config = dict(
    n_kv_head=1,
    lr=0.0162,
    lr_head=0.0107,
    seq_len=512,
)
Each number is 500 + 25 x the weight over its row's rms, rounded and kept within 0 to 999. Layers, rows and columns count from 0. Numbers have three digits each. The size before them is the row's rms in percent of the matrix's.

# layer 6 MLP gate, 1024x384, rms 0.0484, rows 702-833, columns 240-287
103:488467507517494478541531465519520503481539489504575551532491508518485525536509541529507500501496487503533471470479456528481481491485484475471492
107:572500509468488536546502482532505482541513510510429497517509454501466504533518519532519529493444498482517479484483470519514499523510472484492490
103:434489503491499481477498493563528509489469467514485499507447491462473487516517544527487526493480479526502526540528505486479512491505530522510497
094:516450485497459500499460492456499487495506499517485487488492517511502480481517500495524515515495478486471487499523524464515488483526513494494513
099:472481524514505501523518513499455478540484461487542521528505489510539515481442525474506485489513526493505528462485520516491503468510460537541501
098:498524528476488502469469493508516447499502512488482563514461507503473490471465497514522516528524491524485475455499455475509451499476479532492510
100:492480526471511442473504517476442492456498490502522498508481514540511492503515503486459485531526513522511502486524522455502543508507474484505504
095:512491544481540492440504490495488467522538475486505505502503505492519499550530500500522502433470525502562480508507512519506527515482438452531504
104:461469528475501540547457437533478526467516472495478494518495519560521513483521511514498560515477530490448468500445458530477490503513482524471516
098:505489565487501478477508442529450518478529517495504531471504480496458478514490544473484485550508517499546506446522497470495482494474477476499479
101:523521502470513488498498540477535512530547477553487508483515508467503516485489512485492506504472496490473536542487488502538537483480505535506505
099:496513481539513502493496514517500517477449498512529485477536561529493504533465532472488469502485505519506513503479516483538510514519481485525464
107:457440503490490512513553464521487475531498496504427535535517531509513526514464550480500543478511528458513501495498528514538470453484447520481506
097:524475504486511489505523498524544465505493447541498518498516524528468476488523474517511514480543475512472537481499525484455544493559554468543502
109:485487486456517510510509509554538524489506486505502477478494483513488504517543492538472474517496470505482547488470502491483507496540509528469493
100:531499520453504480465501544497490501522492530471528517469487509544445479496527483469484516489495555496487532519438509505501509496507481481479494
099:497512505473530515498492509459540522498481535496452473481522491519497520502526511470495480507457545496512514481501513478535482504506517495509490
098:522497497525467485465505509473528512510517484498525537482501486478485480511512491478513494479511514512519462485513496520487444435512499489526498
101:522511504471536530516471544477540510485497506495510452491523509519524475510520548501512504554520440480519467453523504488544537494521519451491510
103:535480498546481499456510508496535506521493521489462499494548511490521504465498554563537498537529477511510477502533526503468504539487488471505509
106:504482531500500525529465484524560490481499457492462468459511498520478534492520496482470478488476461452513503514463548529522493507474477510526553
103:488489454536501494510530470494495481503491481515485495543494524513480495479508505505526502494454487506490493477480522502477491482521509513561469
098:483464476503519514507495460524465458525517530445504499507523494525453519514478492473480521518486462493507476506505484520519547468476480446502499
096:502487453484484502504484522530472505557472491458466523523518492512504503502496504506514545476481419527483479466458459513520503468489509485466507
100:474485494489501520508482497476479539516488442492462449461501456509528529500494508498503519513506487525519494474502510476474498465469495501439497
100:501511553476497505517474532503491471409494540538477515509457479506496469492464488517505497454491485488524494504513505532492512550501494478527472
094:513517534484482473469462530461535490495526525506506513522518460488480489505490501478470487457527465519474495518465481504511498488469516495532502
103:508481499489514486535493502519515517466488486501485524488488508482474447490528522487512504513453493518489541522508523532529438519499506527518494
100:517478456543479520507488468538485514489492483512511490491528510505523494463512533520485513463464473541513552518538500437486531481514528493509514
103:523491478494554466497482507523477472535501504499473564494474479503495513498466465525453510502492475476527528495508494511475517526466509479476517
100:530453529473485536526492522509503509576526496486501531492538515494466504453510513468460485480527482535502524514509530506513546468537535504491474
105:488527506479495524428455488521513510510511499489529529432477473515530457498453529484522503461472491522545507495480517520485483471565502458459517
094:543488505507505513513511503514529456488501520493541499518482490470512506444503498479497504481509493529521496490557482528489482518554496484473469
104:520518491456493520501462495502502487494500505526497494532477509505493489548518484498478476487477494476525462513450479547493490521506474551456496
094:554531454498538520500539499505527534517453501538503548499484493511528475502502516527515520526482492524475517486489508482517497477478495524466495
098:519469502459442488467505535494464515449527535480488467494470498500477508479494505499515526518513528480508526509466482506508496507490507487508506
103:480477527492502537509495508463489514517484494510492518483517523511493495515516525499518538511486463521511484471510512496550505492464514513511486
094:535498515481506538550513537491491537499521459532474495467509479531489473486520510475496531476454424471510468504516520503514502452496472494484516
102:508529508505506473482489497492513477475533490513533449481478520526479481551507523466492498456469524498532528515537504479441498505500493510527493
101:487517517514494463519501543510489466496492502501495482484541518473507544499481556509529517500465502543493533496536470491507484478504486496528510
094:479487514460505480512479536487524520507535448457486543489502527430494505528522493526509492499489460511496540476546508517506481527463477563475499
095:473481474503472492496462483499470510511490518523526472511467541479520514509479514495506558500502521488483446493478542469429477506507538508463499
094:523484464445542490469490520461492493525507541489476521516505504493446507509528499542541512519526517485489507479503504501514475531509515492461472
101:514534507468468524481540465515502507466518484486545509477526493515516509554465506500577479488524532551486478540533540493500530511473503501512492
093:480518466521492488487483508480527516527454520497516558526502506486496502468548464511478476523509471474510514464526484522452510490539479513464506
098:517502475521467512525508463490524483540522503494544483451521521497479485463525485537536535514488523477449505445548474492528486485537504512507503
099:547560453482508496471498508482505485555452496514480497514487500478502521498489504500525498454519483503456499494537531484498490505502536518514472
100:463491462517465505460522533519497472450468509477505453475515485514534489531518489514539517551497534528468472505531511500530523464549535466509494
102:484481524481509477530493476523482528498531474472483484532507474505522574458523481501495479499509530527461568483511535537494501478521528482447471
102:472505547474542500506486551539479501491436504555442509490492480508532513522463503504484458488489468494540512549503498538534480518490469527477559
093:505503458461496488522524506491488502496500523495466512529553486505511497498516511457511470471479546479488497476518541505523500498493547508485463
089:489463516514547481503470482528482503520484490507518509491486475490468482492487484479485511520491472527476509481477520487460481466491502495501542
095:506515513501459529528503528472481479480525507521544468507515499518481498502504491461455471508473529517498483459539473487514501522524470532498559
090:479476471493497501521466484541460555519495546512557470514477466452532533521499496527489552534484526459507483506508524477442525490517512500464466
100:533506519540515483487484484459498492498463434488469479491500535518484533529521509512551498482481496496495435477489476474503485518534491500506517
109:513522472511520463509453505468504505474513529499478531454484521457531517446482452476512490483523468448514475527523511517492526497492496468475530
104:490493494514491515542462493478508487512462525492472530526478466537504460495492536438526490518579527531520487477496567462502476513499495465515519
106:543475462469497476488527506491488497486517521532514513545486528506516541499505494470483505497512529489494538443479477494525465477485470511493512
097:489454507499456533502485510463532486488485443507468520490521512489514445498468523513480524492522506525522526522554508480453497510482532503474476
094:517409507517469506523520510506484536472486526496466521500532481522538450501513517511501507508478504487475448511492500486495488495505531475477511
099:550507492488534489538521525482521483515489489488457529475460486506501477476477493439520488491508501464504496490517498473467469526434485521546499
098:503506538533566497497502559520527464508501503532494484476516505473510498515495466518479467518525496522488514490498510447473548499465523508511505
106:470505495511513500509515516524483570460519523490435516475485506522452525510539498474486490547515478553452484534501500486539539514499442489498469
098:484551513481492489493489492493543486482499533540488514512465564501477483503535519457521519463494490487536464484519494522537497552496495539488508
098:532508541502529494492502525481518450532479511496507461539484489475501504482494510528539530516458500481492483525458498476445465460522433461474496
106:459508544492485553492526510475514502478520471505520493489484479501534494503475484495498507542518511539527517473543493504479479495491466469515483
095:500553525534502535462504513516535489474494547513519473493517501492468546479529515468483464486531513476490503493506522486519487520512493510509516
106:518486455519509549514533491523468519497516507527474497542524504509512500489512525488500526480525494507483539508479542448486501508474489517453460
098:472505528507473490479512497495480516495521493513465493533474513486510512542447506472504496487501499510490473537501534456456505532485507506499496
095:506474499451511519461469540528498479521453478543492553517509502493485532493507462490526518528491501523550483486533482489532530552493477515530531
121:465515491509504475496456519480519525473520495526523488503466524485483445496490458491470507503481502504510486481489493492540542519489483468507484
097:531520469514498477438463465493504531487487497524493524495499518484529529470470492514487498540518480438464479522514493478496516491525514495497514
095:550513492449508503505517469535496493504486530505468524456488543511502457540466529498520541552527465476522492477512506538519519496531503568449511
101:476508467467492545511537484513501450507540488501498483493491505487492512575476448519539504515490487506520513477468528582537533516503506509484468
102:465488526503486493464511508529533464474529499504497504498447511485515480482536546507459529515495572503459548487481530514502533514489456516535489
099:523510509492488511456473494499463499499487490491484504477504530504472528489468488517501486499496478480508495546547468532486478529466467491463500
100:442488535467464506466524566482498488496498504523443536509532451514555492525507522493514478502450503480480479518519500493495541515481538503461521
091:489499500499515505493491490509489510492418525504470560499487510510467484528479470496495482463512524509502516501501512540454511476494506540522451
105:521490475500521483469500486483494506476498482501523433534538480519459541495507476560499522494533513462510499460531464497547472485520502461479503
095:492493512485492487523500506494481493512462516442496520489470516524556522519508475489507483495497492506499482499470455507514473491485524541489489
096:511494524510515519493528468539491459498483488521491484484479501506487522490557506523476498505488485500472556516533514534517547479492538471509497
106:489519525487493505487471513525492536521482519527494484496493520451520476518450539499504516488489485457527483488508515503515523501496482488474494
098:534502498505510449472515493540540461488517496514502501538489504486459458471554511483543508495504488498504512547512522540581492503522465487517492
117:467518489505510473507510517496496495531508491553500517514505472483524449500530510498485454548533528508521476520514517491518527538523531470477524
096:518495526494559463517503475491499456515509472506530481543479557510457474525490502471487469518500554531526490457473472504503481500503490463486500
092:531485521480444484472449499454493486481491479464505531509507507479511476507452518483519478498542513474496513470502513510474496446463537505514514
093:533469446511482516484489488498513534522482513520467499543448518523514498507511484488505508491503531528508484428498502517479474472497466497493495
102:508471540524458511497539501504565510495464485504509497503528497506512522463526502506496503516506503492449517516525489466505459486480514486498499
109:521553526505517497506514493510509488539495492514524512507533494506478500477440534497532455501515469482503468489501497485492489506542487495496501
092:482489474516488513468523489512518508513512513479514488514476529546444484499483550475486494529494511535471494502515473537548464424502514492463529
097:514492539520497490501530505486516406501499531500493500479506523455475519508446504469510542540467540497538498495461488492498511505508486505477454
103:499473512482465498516548489492487502452492472457503493515484501514536495491511450492507541534484489528513501553507482513518475482514473548483489
097:470538530453483524513528494517461508453447547478459552521536474454500495448493490481533489490481502531491498539552526540531540537478520524483518
092:477515538483487515506470469513533476479516490485536504522540554483456487531510519519493492543479481478561516509533508456528493524511482514457552
107:462488466475487517529516446454516508464537493470445525476478535536529484549490517508489494485482455493476503528498538470481514469510489478490475
091:520494552468502521500491506506474509524510486515450524527522507530478521544474448474482493516508514559482477507461496534508523534476507502485515
096:513519503509506503526518482556484499474480497517510487503531488508528497486497491528483465502456490503453495532529453506506478505547470545482521
098:470509560493552507526490486504552491529467529529508452493536505466423497492520527468531497500504481502546458485547490507487535482492484519474508
100:469508520472513537497492520545523514522520557472486457486499500456525514528476536509496525470513442502441471490487491481549515510518464504505470
102:472543509498517499529491452504508488507495527502535482469517517500495482489504494503514531508543481491517473483492527511506528560500506557481513
106:464501490518565471496477498494516469484490462525488485492451520517513477473480510497493510525507543464472490512496524535505528501482474510515502
099:544512529462508530492494510521485513498511468491504494546531519496502540482486496487514533484521517504539455458530516481491545501479491503530527
099:496506521512488515502466502453520498510495504497497496501490490475508528546534523540484506458490505481515525478478488518510524537448507511525536
096:491497534472537551552502572498482522511494546519498531469528526471519458466518530525527478483463519493497505531480522475489522499462453497454510
096:479454496493488481530528532496496495439438488510514504488514475517534514513490508441493511498492486490486504481532492487531512464462528516495493
101:503498518437476496503512472508493511518474516534509531494502573535522519520536513503504507516444517492503505483516510477468509453531519482498488
106:505467488488514528491559516560465479488507534521461538511478500495499492489458499536500494494532525464496493476511490461440479557510464461482532
104:494516502511537469497484487561507469537513490497485535519492504462520517512480459530520480529492500504548539484512517519469479491479496468492563
089:517478490514449492484487525518493509531507494495497485483502457508501477537547486470501524503457498487534487521477505488517481473529480513515516
102:485484506535467484498452497503511535490520499551480490514495470480507504479466539493508498477504489499534501552532524513523505548500471475461485
102:441495523549510519533483515489517513475489501486456557542522516483505477456499511523482510516510497487443564513526492477526581522504504522491542
098:544514491495494501521500482470462490549515486515491526500521493533443523518506477528487508477501484485516527500453502525496496460475512474553479
090:485488515492516524518518492513502515501481518517462539466494477503525524522497564489501462468499483459491503497478421529492492491500488468521511
097:504457528492491499466524482505459504478511494512488530519501455528534490501543495490487501483489495462524507510475510524468478503490505489495510
105:475472519484541536485507488515532469511493550518472492439518490461460464485499518494537495501512473531518541495483484471479488488490542514519546
113:479497490500539456490524491491506482513423484498483499517513494511511511510481522508523524492492497476528487504496512505507463532493462472487486
095:512500486458475499479547465512513514494508483496501489514483495538496521505520501467513481532502464537510528532517523497549467472484465498518521
091:470520536544459488435474516559485472478498506480489495503465480524481510491489521478525511489501469528490508511502486491527486465444513512510533
099:496506504494510500476495522477506522470483517497556541530495471526463493474513490485490494552437523520490495481509491499460485528482510472474484
108:497501523454527501474518507465516497508512516496441457488498498516517496499470492488469545514472486499477515459511469455486474478486482476503480
100:527507459535464475491487517461499461474572571476516507520512515508494484497473548464457503447516518488496511509529469484511516476500498476464524
095:503527504504519487495524486558451504483549523459534521447500518488539473479499482526536502541526496531511505445526468464518472497505465510465549
100:497535470478455519490469505471525519478486538535484519522495526539532526519489465480523502509534513499538514551528499531504497491462511536491476
091:498564491448499490523523525463507497522515505517535533495515523518492520470520466471498509531516495507488512510492491512481482488486486579466457
091:474504522486458508499511487478459492483497546508489474529524499477519500516520473512539536493494499493530509509493503504482480480518524508509537
098:457516517468494483488537456508517489484462528498497500505491511510533508478500496536444534455485463475530496508495492501515503477504536519474428
104:512509485445484494525455540504496542519527524530504507492470473485503512494456502497511493507495493516463493489451499521496494484491512523456520
093:479476486489471494484473512546518492536518514524478515501504556453514459514473498455508552485526486547482480514481486485495498520472492521491470
116:439497521476528487506491499465495516509486514506483490506502481474473531494481511497528504463492517478490516532496478498484515509483523497504517
100:485466513476545507509502428534515488489472457535497556499509545518451503538515509507522525509469497512504476508497465525498515498444436503491494
107:522499463507445527506488479515548512522524492508504487527496492515488515527508529488496487493497545511499526492510463488506484525523463501482514
093:444543457481479539534482473526441493496479550491465520454512475534525509534529513503517534474503519506461523481526492522542508500494498460558480